Weights of a small transformer language model: a variant of Adam for these matrices.
Each number is 128 + 24 x the weight over the matrix's rms, rounded and kept within 0 to 255. Layers, rows and columns count from 0. Numbers have three digits each.

# gate: layer 11 MLP gate, 832x320, rms 0.0871, rows 495-561, columns 0-63
# up: layer 11 MLP up, 832x320, rms 0.0917, rows 495-561, columns 0-63
# down: layer 11 MLP down (transposed), 832x320, rms 0.0894, rows 495-560, columns 0-63
gate495:109130135150127168119155123115100144135152081117145112117178137129098110158078117127111150120121180140131104106096142097146163117132129115134113108125114110089140084118143146085134114139145173
up495:118136164142102121104145109139148144101120119128132104157150168128138101146147105156082091098145116132114138169126135119128170130089165147157127087111132103114153076113161140104107113126177133
down495:162102167134118104094133184102121090115142143150114146157085121117130162132160072113129134119146138122102126199142135170119089097133170120151148141100108157139141136110144149146112142151159156
gate496:133108140140146080112147115095148107134149133096104124128131135121101118156130117149112153101149142170158131145151142091142104155096130075116161106167089131102134098168099160090129141164141129
up496:132128094117136139120106138146042165118133127133117102125137137156167128107115119123163122131118185118130138136090112144139111107094123130147133146083129127161186158084179121160120140111081151
down496:144105130146111125111134134119098139125200121142160114121127150113092137124152003099186097090169117127116148129132151022211087137129136154073108093132095127157107101138101146106076150076107100
gate497:103107096155155120123118149093161102133156156155108162126106139110159112146166105126150096130133126134138148124128112111164104119138165142148163166161118098101126123124139112174167138148131072
up497:120149131150129183144135123087159146126110153136136126151173131149114090114170120145094160124113128154114130160144141146098114120162157128144153110116157112127148118113127100111152087144148095
down497:113136134114132137134139152160194107115134142138145118087102098130114136124136227130119122118143139130124139097148125099161129132121142111116080096111135121114131123091146142101151175131157143
gate498:117119144104150134169170158123130117114121138115145085115100143145147128114129142144174143119144107160121113109140123107178115135157111124125149124115172163068166139123094146121150169117104089
up498:155114160120153152100115112145095084146140132137144143122134121103165157127153133140129103165147143122090114145135123127149128138167131112112091142127120090118135154126168114126138133099106105
down498:117145137078145167145132167106089140170088124128125108110136099107103135141106147165110138194103140116098111136128143171108141122141111121143126121122165136148137133138173126135145144134116132
gate499:159123155174135150157162146097110126139123135078118125142087084138161144116127085172175152113094128147152084140092105077166141125172075186133159130162138113143124089156120147132105130141169125
up499:169139153121125114116178147154125123094130143145107117126160103127164126095148116170094127134098095167130119161136099156086138156132112136145080085115126160127114128161099127137083154158128141
down499:139136112117073092095108135158131180148131124110093158108135159122191113138129184125119133087117125134150133100130117123178127179119138126100166111209155145158092117126140120126110118167155164
gate500:183154101100128101113128132132088103141140139127105140122111119145147136106137073106135096136173109135159125150118113109127187102105120110107087138156137081127132122148135107146142095137144110
up500:112121101124109087083101136145086142136151159111096144116171153158081144121129109109152110081163159100110123132123082153173121088139112132126117164134217096184085089108161141112150139159170114
down500:139082150123136153143135160140119154102089120144132134162115136119118107177127169099142101138114140123132115161135098078098104121116161112131124190143162152071146108162159130096166126125150089
gate501:109087151121124118167115125099122112112148108139177119116146128116094135115163110153115165095100110170181118149121127094127166165147182081087104134122088081163150130118154157055120125116150139
up501:104123133120091133105097131086115135125137136166139118116125129136114087128097120087083107161147137121094114101129132145137096127165109105160098117113120106183103121133113126131138083163134111
down501:199128161120129128132086132113132130145144084121166122101127140148101125141115082155158165102138102129164096134113189104116129180119136132129113133146141119094123135142126136136133146132168069
gate502:082131097083176132120137133141151144121104149137150115120134118177155153099115087136114159142124092140145111112178105127126162093148118137101098150124088106097144125132107140126142133145145169
up502:125164078136136128139144099127109146113102174111124135090172159132130117073125136137128130126131166109150179174117127144129136127157111121133132124134163155116152133129134136126137104123120137
down502:073133140103140144135145119127160143118110099158171114157171108105128157126123210128144118130117147134132157138060137158081130141137161093145116155115142109094131125056141135116134150124133116
gate503:140160137191139115140129107116108124146146120137143108129143102146096104152137122139119178141139168173134127103102139106191114109127118130108131109134090112133129107116150165139146136103105092
up503:139124150139168202107110090115139113104095084103132069094114135159156157118119139170109140109120093117180110122179138137120150123161128117120096125114130124142120123108086118126156106134154146
down503:098132138114135152080149107130122154147143095125147121145145168132100147152049078109145145111111123111118128105118172155092157143133097140146097105083127147115152134124114125120140115129135111
gate504:144115141169117101120143100103111137136088122097080100181111154163166096122174085125134115128138111123113120127127110137127125104201114126149099102115090130138158157135144137112157121109110112
up504:122151155076147131141138139130122102101111122147117146099151115150115119135116130122157131094141143110133120155131117119122120109122147098108075139127119128133115104113113145138124118099145137
down504:194108160153136148084129123138102146119127098132077125114082133137143125096153113142139142146100102145132107127108154187115110128142120122056133164084121160154102192166130128129128116102156105
gate505:113131131140099143114094103141120123082134152082142137105142117177085154103141120079126146140143177112111116126170122108151121130088127103126104110133116101065143110154147127127114065139153133
up505:104095100125149114152132155135097117149155094128142148107152113139166141143146106155142126129100166114157136131147124122146147120162109134103149109150132158165152111117111106126106146135059094
down505:154145146102135136107152147130117141112147102149112140082158134132116131170165074110164163163128118176158134091119124144157152149143145098096101143162152125115131096160118099135137171115130079
gate506:134106131122112126129155141110096135158151114102163144136164135107117149117119127133130109126104123171101148111116145104131171111109104096113144157175127141147132132188087153174099154114103119
up506:127123143133134136125156092136159095120139146145159117083127149171126125144114122165152104117073079143151136107128133106156132104131148126095175145136138113115082132097153110140114163146104127
down506:110130120080124124147141136154110143168124138132126142151138140077076087178117162081137144154133123128117094155102131118085170138083078108115144097184139123135130118105105120141102153116119110
gate507:080127114158147156145112124110126122128174139144141132140130108115108144136142117121181136136117154169104168157073133131148107163110125138101108132135140119107088133139164170149136157121090109
up507:130100141125139155121188116125103150111113127121143131144103089132127137109149124170139117147137185128129141172094114131126160099105167111113097152134109129130093133166142145075146111149151080
down507:145121154149133102115115159121104150113099125137119070146127111138145112119120129136147135099124122136128121123152137099129132142143122128127175117133127125069147122074115111145119099130140100
gate508:144162120158127153065122122114113116163119131145174153131175112105149130148115102148111104139163112120138090113144092145130158087137136111120119137142116135140104136130109156145140136129125182
up508:125115181114147106174149091120097093173162150134139114098097138175092134114150097126152143107117159152143140117115140105143110161135118139091102142104173117131141103145122117125136107115109095
down508:136114138084117134168154147133126130081065128086135147130182108091124090093084097143129126161157135143110090104127143072163137116111143066142142137152078153121103094105097116131136152112150120
gate509:162151101098184158139156139114090165159127133106105159103147148133087109092114119142140132116150100185126104115147099129124144116115138124086103147130131127121141110152109123136126088141122090
up509:121159125131142145133092110134136133177151101157130109105162130153116103142124136192138132147136143130125148143102149144131105144129119191108172164134155147112097144150137139142122093129115085
down509:134077135163130121186109105137090069104142117141141115109100131138120125169112127157092119183137147076137108102121157155086136122139146120102136142137130128134144098144125124084110107124185175
gate510:071124135133163155105128096156090136166086127137172109145152123123087135148101143138130140083125150164129108100137098149122120111111136150138114121102139181155120140124132136132151122154100119
up510:171142152117098138143126126117118130118164089119082076124121138096127102142125133099147113156120113102133089128087131106141105163140113151119106097139089147150118133134153131158096146131123200
down510:146168126089144122110141116137095101132114100112071105127103127138132107149165139122126159112123158133105138129121140168149101133111118142127137112113102161124121114104132117148131152079127117
gate511:133145079162154097124114110108148157112179159117145093118154129110138134139113068154113119137122141139126123104126176105127095145126120122126137157130160114134119145169153097183122146100114130
up511:134131137162140158150121146127098073178130138118091148152103121180136111135151120094118143087121158117122118091112139149190113103131106075115121219150142155142152098147098107101127131112153131
down511:129098103148134142145111136137177123126114110163098106133134159151134136138159094106109100136086119127092121111166155076158148097157166170113132131149119151113120165130097150132116124089132160
gate512:162096148118144181134118131152099115133116148117135113057112097092132136130117093134129119055120139165161166159120075088115122121104156173125140122160131130115126135117114083144128136091095146
up512:135103122093121151146132139119131112147187095109123056132120081120164160138149110139174112106131099153093163103128128107094126124134127163107117106137085112160094077144160121073066119128099186
down512:127154131176108061130124136119139106114107197123121100139118130125103150116098188132144124092115100145144091160134161134153132176159137162156131105116159106168151080138109184058112114137110101
gate513:127133141134137097129090146145117121127143178132173145106125111129150106136124127140116158121112168162093134151094157127167135143106136125129141069180111097123123100091104123117088146134121136
up513:104139139135104141141099170177124140127134120133141130123124121091121115151134115118180098147168111126093116108142167090137136134134143143153158152139152121160104134137099134112135101111099093
down513:133170154115160148148161090097129114125100107109132163085124113111124152114131191122123126163165143122121163116142110129124154171106154121124104148134161098086157138132133107151163127120118104
gate514:076158151154164125071121144139145124110155165122156161123163106120095144113139101110123118063076145140126100102084142111124138151115108093136098168148133089162133157178133120104142101122112152
up514:140114128135129128124119088112140079149162138132104154137127153132099101123136143112157122111131152134144096138068139115140102144120131131115144129121162139120114130149119152170128108103109107
down514:130132124125131139140132135121121117141108094147091140136123112146159168138125143123105097113156128135151144153171143099132149132140138102129126103171112167125145154126134113126112121150146115
gate515:137143123184132126140152121118132090126115146108095124164130119138104122112124123127116131125131180161120126146096149110124082094124132138143115127119128175106083105129086139153128138143093102
up515:096164096150108138152155138140146098117091134140105130142084133159150092160147129167089130148142117128127140147114131166103157083122106147162103146109099139144119103123101126166132158138124126
down515:123145154184124151132140141092148112124164145151129082159130113122138153159155183113063101148105115170103177175056119115105151135122128120137118133088098129154152151120136141119123169117114146
gate516:126168127122143110093129141106134078080109098161102143154128115153097125137105121169092126101097117135118134121122133123138171135104110142104167172125114136098117109131081130164130124118112106
up516:155117119156135123132105117123123143169180126166109099102121136082149134114153118125146116128128123130102103141129125119127105120155052083148129143121164137135124149139117124091101159149097143
down516:115167126095136112136158145124126117144090145136144148159100111129121137182152000145118127150107163132123136127114146101149156140126109147109138112172116140124127103070126102133113130126081116
gate517:140152134149126115169098086101135128135160143127120128103104116105137121129144096157125127156148102153158128092131136096136168163148158093119137179145157150119114145131125131179117122127078135
up517:091129127104069123138190125122135070158089115101116127162140087095133103162152122096112130143106150122073116158131124146129127077122103118118189138111101093158123113152129153098100141112162096
down517:102132114167188166122126092121128131139133089177158113122119150145101060111075130125175105093140120123106130132147177129113132126111110166049145143144115100144162167124150122138170114182182121
gate518:112160144107142134092107121111099069129163135117121133180121126120103101155108135138102131127152161147128102097121103140117122139147113107160104127094111140128124142116141147175146103103103132
up518:096147097105126154136116174106132149141147143126131122117084148142112152129111136107165152126125123107170123111122153102126114123182130152144144123138167117124123129128135101137114180108152168
down518:105087121166148096124127102161134090145133098100147177155116113104143110148170117145124108143137112156107122116153172106159115105085144078113130105182129141142153135104161106111140114117094150
gate519:079137132120103137141165115103140105123124148121141107129090085147154097125110087165077131136094142172109101134146126118147125140117143116124124159152107132148124084137139117138134122089130096
up519:135112089154121100141093120115129105074116169078135162118111114142142128144149110144126140166126140108157135153145126110134086184157126115138160155170103109114116161169139089105122121154118147
down519:152144071122134152121142092123105098132130139138148075109164139166083105176166156179132114079154104195127121143104161096173169081144141130166121147102128085133149098148142105125122125149124169
gate520:142136142150129103138108110073104086132078110126141171138124133142112114104141136124123129162145135113130090176138120100131171107117160156120090121111071106136093091116200168092105158113138116
up520:137131114090180121130132096164156126126154165102126116147127114143116104128133130124128110137147138135142119084137149157113135152125120117136148111107140114132135129172115093157146176143132144
down520:127138128111105108146099160093135107116072135123139148080122160125160157150151132093125082155121138148139133140151095118169096109102122098130133148124118111100138150133131166090133111141140101
gate521:095102140125131122092134116124108129113082148093141157141104113155130107057117101069112143115140124117151147142133139100165146110141111073095112162148123101159151125148108128104163115138125098
up521:101135154115112146159141149144178089108109155128094128122173168139120079140088126168135119133113128121107102124114103136120158163155143126116153121160187139120149121124164137129116129109135150
down521:068128135145095138120101135112137099154140142097141168134162126177176146132140127117131177191084131125086112137112139130071129094090143164138139123139108125130124120132112179096120121132105140
gate522:118124110129127163168134106163086103138167104133158064115107156164147187099136109113148140098157145172132145122158142076169151129134071169127164139111129196079129103151115144087084149134139121
up522:098157139126104104154152103121147122123137128175100176122124126145130104146109124097130145146096155126068113128113139185165116136147121139144166156145159112137110137131121142134138139136131062
down522:114142087134103099089172126144126142106129078137101117117108144078172130134126098151110144145150136144096121123137142133118154134133132130143133135187147117139127181115109138139125119134120121
gate523:130108125133169080159113140130122127112149144086094016161117172075149137151094127114107129134159147127145151127090111131146082161136160116140158113116145132098146128087133128151125149100116170
up523:099134146093141174129152101171140113136126143099141126145123103119092137135135133083131093130142159148135167136132130170127132100136125135113104097126129176121162139136129148106109122046112107
down523:143107144073147118085130146132117128102127164146097109073144139121180133119121134112180126137121114133112126160132097117150091117118142130120127124061090129105144092174172116162187116143118109
gate524:115144121114135125140145100134145103099099146125113129137101144171119137128122109105123137164139156203105152113104100121115154121144153133125123150166128092155129137112068154095072083120124122
up524:154110151135087099097117132162121117117169116117089107122105088103165153143164146163138101101145122088170078110113132119116120153141108128126119134118183149131145119111155122098119141121103132
down524:116174141112129125141135142081140117144112114145133135151098125146142155143096070069130122128140131124093133144132092075146103108127065121096103116176117106111110111114102113126137135133075128
gate525:134135101124126109114146137134119160146109098127122120124129151104101121145143150108097125141144098133094129119123113160134176093147139131135108120127162122132116150091146137143117123099141095
up525:104114130148099137096157145132134137126116144134148141098096107110161089132118142127138123159153136186146113130126116106156133147133161132105164144097115124082100092099128123122119095135148139
down525:106156120140124159144085123174090101125132088130124118126128151139099136107126157139143126121107123097118142112139098121121141083129106136120125102050116133143130157117123128115134147116080134
gate526:068105144119140105110097094099122118133148132128126110120132127119091147137145063090114104099147134107142139140144125127132101112167108146123146132156140121094151163139158144122134131110109129
up526:124142116147141112143101100140117123130152142107123135173115114101157147074109100114139146109123161076145139135123139121125109112189144137149118097127150147112142175142125154081143130128153079
down526:119147084164104136122134139131125084164112132137139153145143144113152127150179218127111110142160107135141107101171171175086117128152120132129156089091133108125114104111103090118110083108122100
gate527:154087101149127147096148152127143150139176134159157130133130116155114096121120077146150223122149154163115143104130118122128135125121091131142136077118141082132146125178089158094105157124155129
up527:102126165083143111120118109138143113172128140093075119185149147079119151124119146093102180106144077167123132147120129159105109117197126112143116110153118152118151113108087163127117144126143089
down527:176137068172138104130145124108117088116117124061167146130126146126118177139129121129139109157156126094112108122120129136139101126098177169163125152107140154113092094098126157115115128153141155
gate528:102147145116179135110159166156171111095167138091164124141108123123122175132141108119117092136113156127155113140108116144125157113136112107139088161136150121138138076083151088143159187129111131
up528:145149113141109141189119108147130126158091165163121130135120160121132125122148110121115118110108148132150100129136150104140167152137103160137150115139122119112129146120101119144131115122154134
down528:132081108125119122118101126134112131119125119143124110143117162141181146155118071115136143162136121124121126111132129123119092115116121125146144069143158165122129150162117191138118127150140126
gate529:123117137119127141144132132086108157155129107176087162121119116116138121136151142084121113124130118136113141136114112129098126125110123117156122123119150108125123122133130154161140070118117074
up529:102153134137086103144140168137112138103159106118116117142164137087115121103087120119115165132115154124099137132125162142082138168101102087154153135153125145123148145135158153156093104140122109
down529:120165160181147139147151146110104143127126143101092081106146122148094118094195148105147126138142131132105109139128109148144106154112134153117134066116094160103123125116111088095114136168145117
gate530:128118164141126130101147116105086146154146124113115103107097121174171124142133127127183111097110113165135154149136122104129144132148090127089076128101099121120136118160195160121148148116144128
up530:162127183135145112125124100099107124134120076118108115146131147160131132136118099164131116101106152127139159154132155097135141145084096128092078141120124160159152155133143173126159149115138119
down530:074072122145128138059115130162176135112068122116099104111152149144080075098125165191143112118134119065104109108107137179135137136152128119178099145158126170170153153110158113121158092143145118
gate531:179127137144162125149145091118143163157160132106090075132113068122177122131140113153104140131141138142103147106120109146120106114164173108127084134163156132137100101183132143110090132115134115
up531:122113135115164127141157127118132150139159140143104108118088096088195099108161104112082139181124116085148154121096113131099097126158135138150129115149102153104099129113127105127136112102141140
down531:097135157100135149109117153080152091103157118147182130090155127138090134130086182099158122133117125125088126110132123114104125128091139137120134127136140170170141161134119119126119145158144107
gate532:117113159142133106140162124137112125106135186111170109129165056100113100132123106124185171054111100105156114126171051144110139096111165104126118135103140116112110076150122122114120117137128161
up532:134129157119090111123123135143123152140145150146154108110150109115124109099109114141164115074109121096165118075170063122117093149106168061130043111114145125133147179171168156075112134057187168
down532:158128122154101118136172144176085119139163106132114065086139112153114155125144170116102121164149106135103118116123150116124163113090136111120131160109126125096100137109100106132111089087174135
gate533:131115135125150131118125100057103153129104128128149109099164130090108097138127140122123081150134143123134140119125122117121109115135094178132089141145114084143128126112121110158171117133098129
up533:148151124096122127139114126073110168112107169143125100131125145115155121144127127132142118169114146106114124157128126150116154155116089139132096081090125095138072194109147113129141144154117113
down533:095119139123109125157115131160105142117090164143090135153109121143150170115133162107118158147131116131130086128128123154085155109106155113164149161138126136118107113161133157113111092169085141
gate534:099099112113129105137161146105098150138146128125157125106145140166117162126123108151113143110158153157109137160066118079162095099126173150121128140110118119156128089094168140148155101122139104
up534:153132107124131123143091164159115099149171117115135124131136126129179151082105114129091106142125121128182099149147154153120148167185120132056167124115149142143122116111157112127118126103109100
down534:143147128103115132126115149127124160102140133091089082133111114091130116107130154117100142148131121112075117139126119192155132124132108135134126124108131099113133125154140117108105113104102191
gate535:140109139142154128118147125082119145142148125134120104098126120166119130107176111097134167092128163189154128129097124123128137116101166109120178140100107159107133130124111128123142127154130115
up535:116117103141112087117150111153134143117098143150103105156119159121188136150149136144131121084117117150107104116089116124169099097116119088134093145149107139093135096143097146117103126116118085
down535:173145101074142146138135135120121100160135095153150100098078118119088161135132139127103164125109122169111094169115126103119139112155115114051150126158104085146150137092132138111121147147146153
gate536:140115099105154112143146173128130128137132114115159118116134118131134173130126089177110076116170142143134130110130154126116126141111128139113152110141132156105145144149115094155111173152121144
up536:136145072167099122197073111075125129123097088133142167076129147101129085131117150116153125152156185130141157172095130139124128110083134157165140116132133092092094126158148138152124164115100168
down536:138125153153114148128168118140115119100118179137102138141145152109104102113146217120133113161134151123142161137097101145109097118138112104147163141125147132069152087159138156116171146139172131
gate537:140111135153118116177104130115126136143129158153089116115173116127104148077123106109155153123156104155081122125104100116165139110125134159136131110141126129118129152151172174089112118124119139
up537:118141108125133140137147157153150088182151127114110104122127103132154160131158147124156114119170134145074144080131131136144092123130115114133091184143152154124145137133136129139132109130107166
down537:142145165159083156134130122146133122137170130108102132091131135086125143093118098074076127126138123145142144122123143129133107114128153160104160140193123137148125132160107119158132066139130137
gate538:079170151124142150098140101154110142133124133132109076087085146134124160147057115147129127118122124132164108176106108126119102091144110123128139112095155151051136137123147157169170144120123083
up538:170139116095112136136088129137134135129068086111096086135118098099133131138095111133121143129122103116137101097084134129116138176142075121165122097147121135148110173133124158141131146145193167
down538:088113098128129124152116148090148090121117053130151117124139129106144079123140099120128131129176155153131113112127102113091093124163116099124070083154174103152132142084123142147118106105174147
gate539:140134155131114136114143103139111126140133080124159069112108157143137133127161121097113154109117130167134129118111131123160100118103125156141119101138141151128110158177111138161136132130105162
up539:121129107101152116115145119178134106096120130139137116141111134135108109099133135135142120144126139168138138153108120098137094133129146058156144105204126144130128164163123102125103106104119133
down539:148130134067131114126096120109132120115131122165134166127140109124088125089113120159118123111157100123091112134132133103136143141097133085122130159151163119132157117119153123134123081189130086
gate540:103155115158104162095160130125160107134113121137161130156153108149100112103122121105116116141117130134138114175162080139158140131142116147131124125160102139125137116169148115151134159124111138
up540:146126125095172079165113105116096108138138137109199127113097150139131092170162138155115132122130149152141101116063179114111135163075147117119132117104123095104175142082116149090153108112136122
down540:110102132126133112119104117157112125149146154126193131144149146144115129108152004147148120128197132144162149160132137051156162123124151148138118157000116114052123151128122127102184127157131118
gate541:086107099157118133108129092137117136144132116116144113092134105091142133161117112138147115098119110133144113136092086093137124108086165141137167145150106135106139102131104154100135159126140101
up541:105119166125118146118104107092098151111136154148115133126122127140166131122099149135077106121078103117176132110151116160119147121092137094119123118121131093141123116133147106094183191094138138
down541:078128131124135128126116178136148126133130155138094124098144148135138107133113163150091106161101142124119112129139078116121095146119094131198104122133138145206135182131135082150138126127166152
gate542:127114148138112091125165128144106132082157152157122112087129144137144120092138160132122129112131109119111117107144138147123119103137080094116118116103092146107144156130085169128128155098137135
up542:117153147108084132159103106132129144133164146120096142108161117099104133108149130141113116137110133108122120113126142145131107128122136108159104114158130099126142145186116121145129076148141167
down542:104130113102128078152116114127139116125117167120148089127103099152126133155103087131140141048130113163134156099133114113132123141145134128104141155194128125111139099096148087106142106133111177
gate543:131134117146163100173075145076128098107110153109133155076110102110104108124119095130142111103156177132122114105164131122155162135107111151087159093118137096113141080133143092162143144109158106
up543:088191128107143081112117125138089134144117156162094133136127093151113091108119140142149160101131138110145133149096127114161146108079112130105136152132135074181122150077140145124148122170115144
down543:161113094143126078165111130119119076117113180133125072104148097118161094116125067143121137130123071130120119128133117114168134094125144117094141108151177103112120168138146115090119129135130129
gate544:083162150098145119151125143099140157115163164090100143112085112120121131119109111162116119137122110148155152115117165095160172116144147145095106160118094145121164110127099118162152112122111062
up544:181165148125136130146135139117147163084090137129115139110113109092168149124150104092126091146125121138086133083105127119102146137175088115127087132091091111137152131136145151140125132100117111
down544:142106109116130103159127141137153146166126106109127125127154109125140126121152239123143134163145119138119106120129169200163121095137065152118109128092100135116109151116119138133086161134133136
gate545:152122131078127126156102114112101168116112137131097140113095120137105159101148119114125170112140157130146111166162170103088102118152089113136094155093107144121125147100148120100121097116129127
up545:094089120171084149147110160084117106100155124135122146112150105179133156107105134095174162109094176115128111126114095108139118108130142145175144134123154114163118102158104143115108128121149117
down545:167112132136119136108139102137106105135124138131130107152138132153104118083124089127095135118113116083131149161102123107141159141083127077145112146129095114127104169140136127148141147138111148
gate546:101150136090115082084152112130120114113141160105118120127177128162095123110120099107118148129148164160141127118113096108170121110124177177123145126126128137118146130120182158142156121151121111
up546:122128108174159144094129169141118154134111103160121137111135102133077151102092150089141174132130166121113101066119146111157158094073086119101118109137115143168087115110139109155162134134095133
down546:147156134184168097164146135101095136088135155146110101111112146147126089103128129133078130158133148142102128117135122151138133141152131159136145107125155153130118136097112088134147148142178132
gate547:119112167127168139153168149106072170149139074140112093131131109143103163159117119101098137099144174113129078135101141090151141137191157120173095105132090175130120160114130127182136104119140142
up547:113144111152061141126120129104151103146092118119164116175148108169150139174101103126146128147149146147150134106115103114085198123140116156129162104142088114165143118201137156082165140150154165
down547:087129130158133113123084161154131121150136185159088143150114126119105087143110125057106119099134102117146076101116090122129058205146145113176122119099178142166136174106125124152128121099142138
gate548:145148143154117120129129149109109155162119152099141130117117071147141153106142115113146129099118146121173092095135090146144108101116111141112086124184113126158167124132143151122113153140142127
up548:166155093134112085084110092112143156148153118079158122116144141113147125125149135110068142110101149129115097086138125134155122104136121189128167073160119104114172128124084119151095126136169132
down548:132130120165103098134183128118143116125147119119143141090151123112115183117200239080127107111111139111146149091130117123152131129147149085174129092107155107075172163088075128123121143099117149
gate549:103144158155176119131157107151087124108165117095156123144153111144065097152120124126102144121127154114105134158125135109164091119134135113132088123105114130154163084148135171075166104135123157
up549:076121081124143130151127120151140089133175126103079141120150098149129107089131118108115139089124070143122152118154098182169139159135138145120111099080089121126091125090129105141120117149194120
down549:097144136086177151154147107106142118112083135090105132126187187156168100139141146134120132110135128115145134113096115176148124128133132172158123130102152150134124074141153126155081117074113129
gate550:100143150115093109153113127158134118086147083129108120113138137153121109135126109144120070076110123133196094131133115136135119122165113092073098140141203138121056076148088103164150136115132110
up550:095118173120110153152132112167130134167112104136099143170148175140096163133120133140112165090107100100131106139135127137096129142124072136138121084144111147137097171143132090132145144151148137
down550:141129146138140100142137108150136135099158123091128111122153113102144076145158130121131106140137163184146123092116119062146130135070135107086121106169125054110134143125117126153153109116132106
gate551:129143157170138111070148110114129125109188134114101152101122129130076155102128115116081150137095122138106121097149122128128143135134106126140105118150114127086157122178117132108135091105138091
up551:137110106127135147105100096139125178143122107103114112101162124070079128159117110110138154125157143121118144109139133083137149132140166142123148115129139147110102164151132134145143120122166188
down551:128126126164163145099112139091163172123130123121147116152117129148132113104119156100145117118124108111120181101147128107132111181144107179096098079125105143144146073197143119086153107133118117
gate552:103139134158166140134148112150112150137119123097125142115124115120109141116061142120151152146108098160144143121130114151157090092163124161107113139165105182121143141168096105073154099099148110
up552:120111151098095141107106089113166102145088107122153115126140096133124083137114129163105133149142131124112137159088127138147165081130197123127133143120124170131142121137134080142158115120112097
down552:129112121134083115095134120141119132124155132160150106112134140142102110092184150164130135130135144086122088173144144127134129105142119134135131130106127089164153116127127065125103170128080144
gate553:113123097151110095159142128099090177157114103135126132114164086107158122134088129132121126098109136136086141133106128152135127132134150145121131146135105099108101165138137147145173106127141169
up553:099148137165106150116144140141142083155119108124155114101160139134131145143129116132107124117114147133148109095165114131123113141143133150128168125161180178119074105127132100100109159130111121
down553:167126189159098143121115092125123131122113113164131119131147120133130110133135142116164148108092141113157114166169062160126111123117121147168102119118140189095114147098206142134129128173090129
gate554:115145144121124122126121130090124150148087125115133103126119138159144186146079115122144135115127103140143150143138119137141137136132165162081151156130102144109163104104102140118130148099142144
up554:122161147120138130067130156084121123142154124139159127113107092108138151145071114128155132130150146141112172105134148118151118125112167150049132141165121130136125120117177140147176084108117154
down554:139137147119088148139128127162157134135133094108101161144151160140140130081144255134153130117143102113176130121100100124100120106169128098204117092033183118097143101157094099124115117142119136
gate555:096128135125115125132152144113141180157114138121127151116122146136141157115088128143143122128131150128095143148154133093171089111149112166109145130135098153143102135133132098121137130104137136
up555:129176145124118136133142177109063139153117122127152140123186122145131128097129117117107124111119134181112119112141132113110141066145094150140124125166129135163109102137110152106131122103132117
down555:137128143124078129110083111141153126125117082102097108159151123107143131105100156119139094142126117108100159105130060120120123159086120130157126110134154117146112171127138111126106147119129188
gate556:084122143127129152169102098135165126146112159115156147107116119139141134162140109153123154151135107132155170105114145089145129143164108169127076143132128129110118112148095134149127180146097130
up556:108174114118127155159121100118110084138095127136117134150126131122135132142116130144126166066142142164112160120099107158120147147137141122068123154144165113156140125147110124120139117136105106
down556:147136130110147164098105147106141118112155150128143133075147140117184131104138102120133128063172122183099136137094121144119134105140153159185203154131092155105124099115105134123115172133153139
gate557:109155136134113136131128116151145095140125112076134127087103114145129139152107102136137135127144142146144114076111087122174125127132094099126158149140158114113130149111069106157131119140182169
up557:126140151101130122088103137115174156068129143174141147124154121133099169115111110080157142118111124099136107121159124180149103124129111110115164140154153141149118153122118141148130161132112142
down557:157099125123097164173122112130118104175133096150114126112149155089133162136154184151139153149140146095129118114148108150160139130126158095112141099115169177127101126108123109128138155134122138
gate558:153129141126127118099168081117122131129108125081141149132107096114088164137117135105122086127094134106174131144112147121110140120111137115118068143139116132165110157088110090132170140111137124
up558:129107092125128090194099129122154159112117111112093113141148134128155084142118136100134115122143112135110154140163088110138127183096156158140121143135159123086128169131119125095114101132117146
down558:104129111159120133126127155144125152114144130125162136140112104096111137148146115120125116093093149125163129102107101106100119132109140113116130141152156125114108146089115155137115130139151148
gate559:107097128144131133144145139147130110125169120093126132138121115099166162142166125168173135107130130107096123113157110093105148102135144126140139126122147130147112108120128104133143141106130124
up559:111115131146135170147105118137131107130119110090154131107121114115130129124158104146138112137155141093085159129157117094174144150114130145168163145123151148087122140176122117115156103122095090
down559:118126122125121113111127182129127160137148137133132100082140128147132123122124255121125120105124112095149135147093129139140128115131137105177107119094089141139118138118162166124125143150132141
gate560:073100093190136153153137139107109076081140148162133128099125118160153143135106122139119135105107164154147137124122106141100121121157160105108133167109111098103084141128138142141111141133057142
up560:132092157112135098118105123125123122148129111141139088131112117114146118077177130165163110125130143093123088086141123120171105117133109135160136136129098116147137125134108169146143097132135136
down560:100122178180140098147099102123154087132114131134124120102126142138154110173134090064119109110123093115141126145103139132150131105112155128134085128180127131134139157142149095119119113128104139
gate561:099127131103126116104152128136151166130098130143146090108134124129141118102139085137154104087165161151129115144137097136163120101082119164142112142121080142139144155155130123133110127132163124
up561:097137117101125158122159107172089103148088111141119139158119110097094123123157131176118133131150186120103084159098115118136142134095157141117141139133119183129126140118118139107135113133153179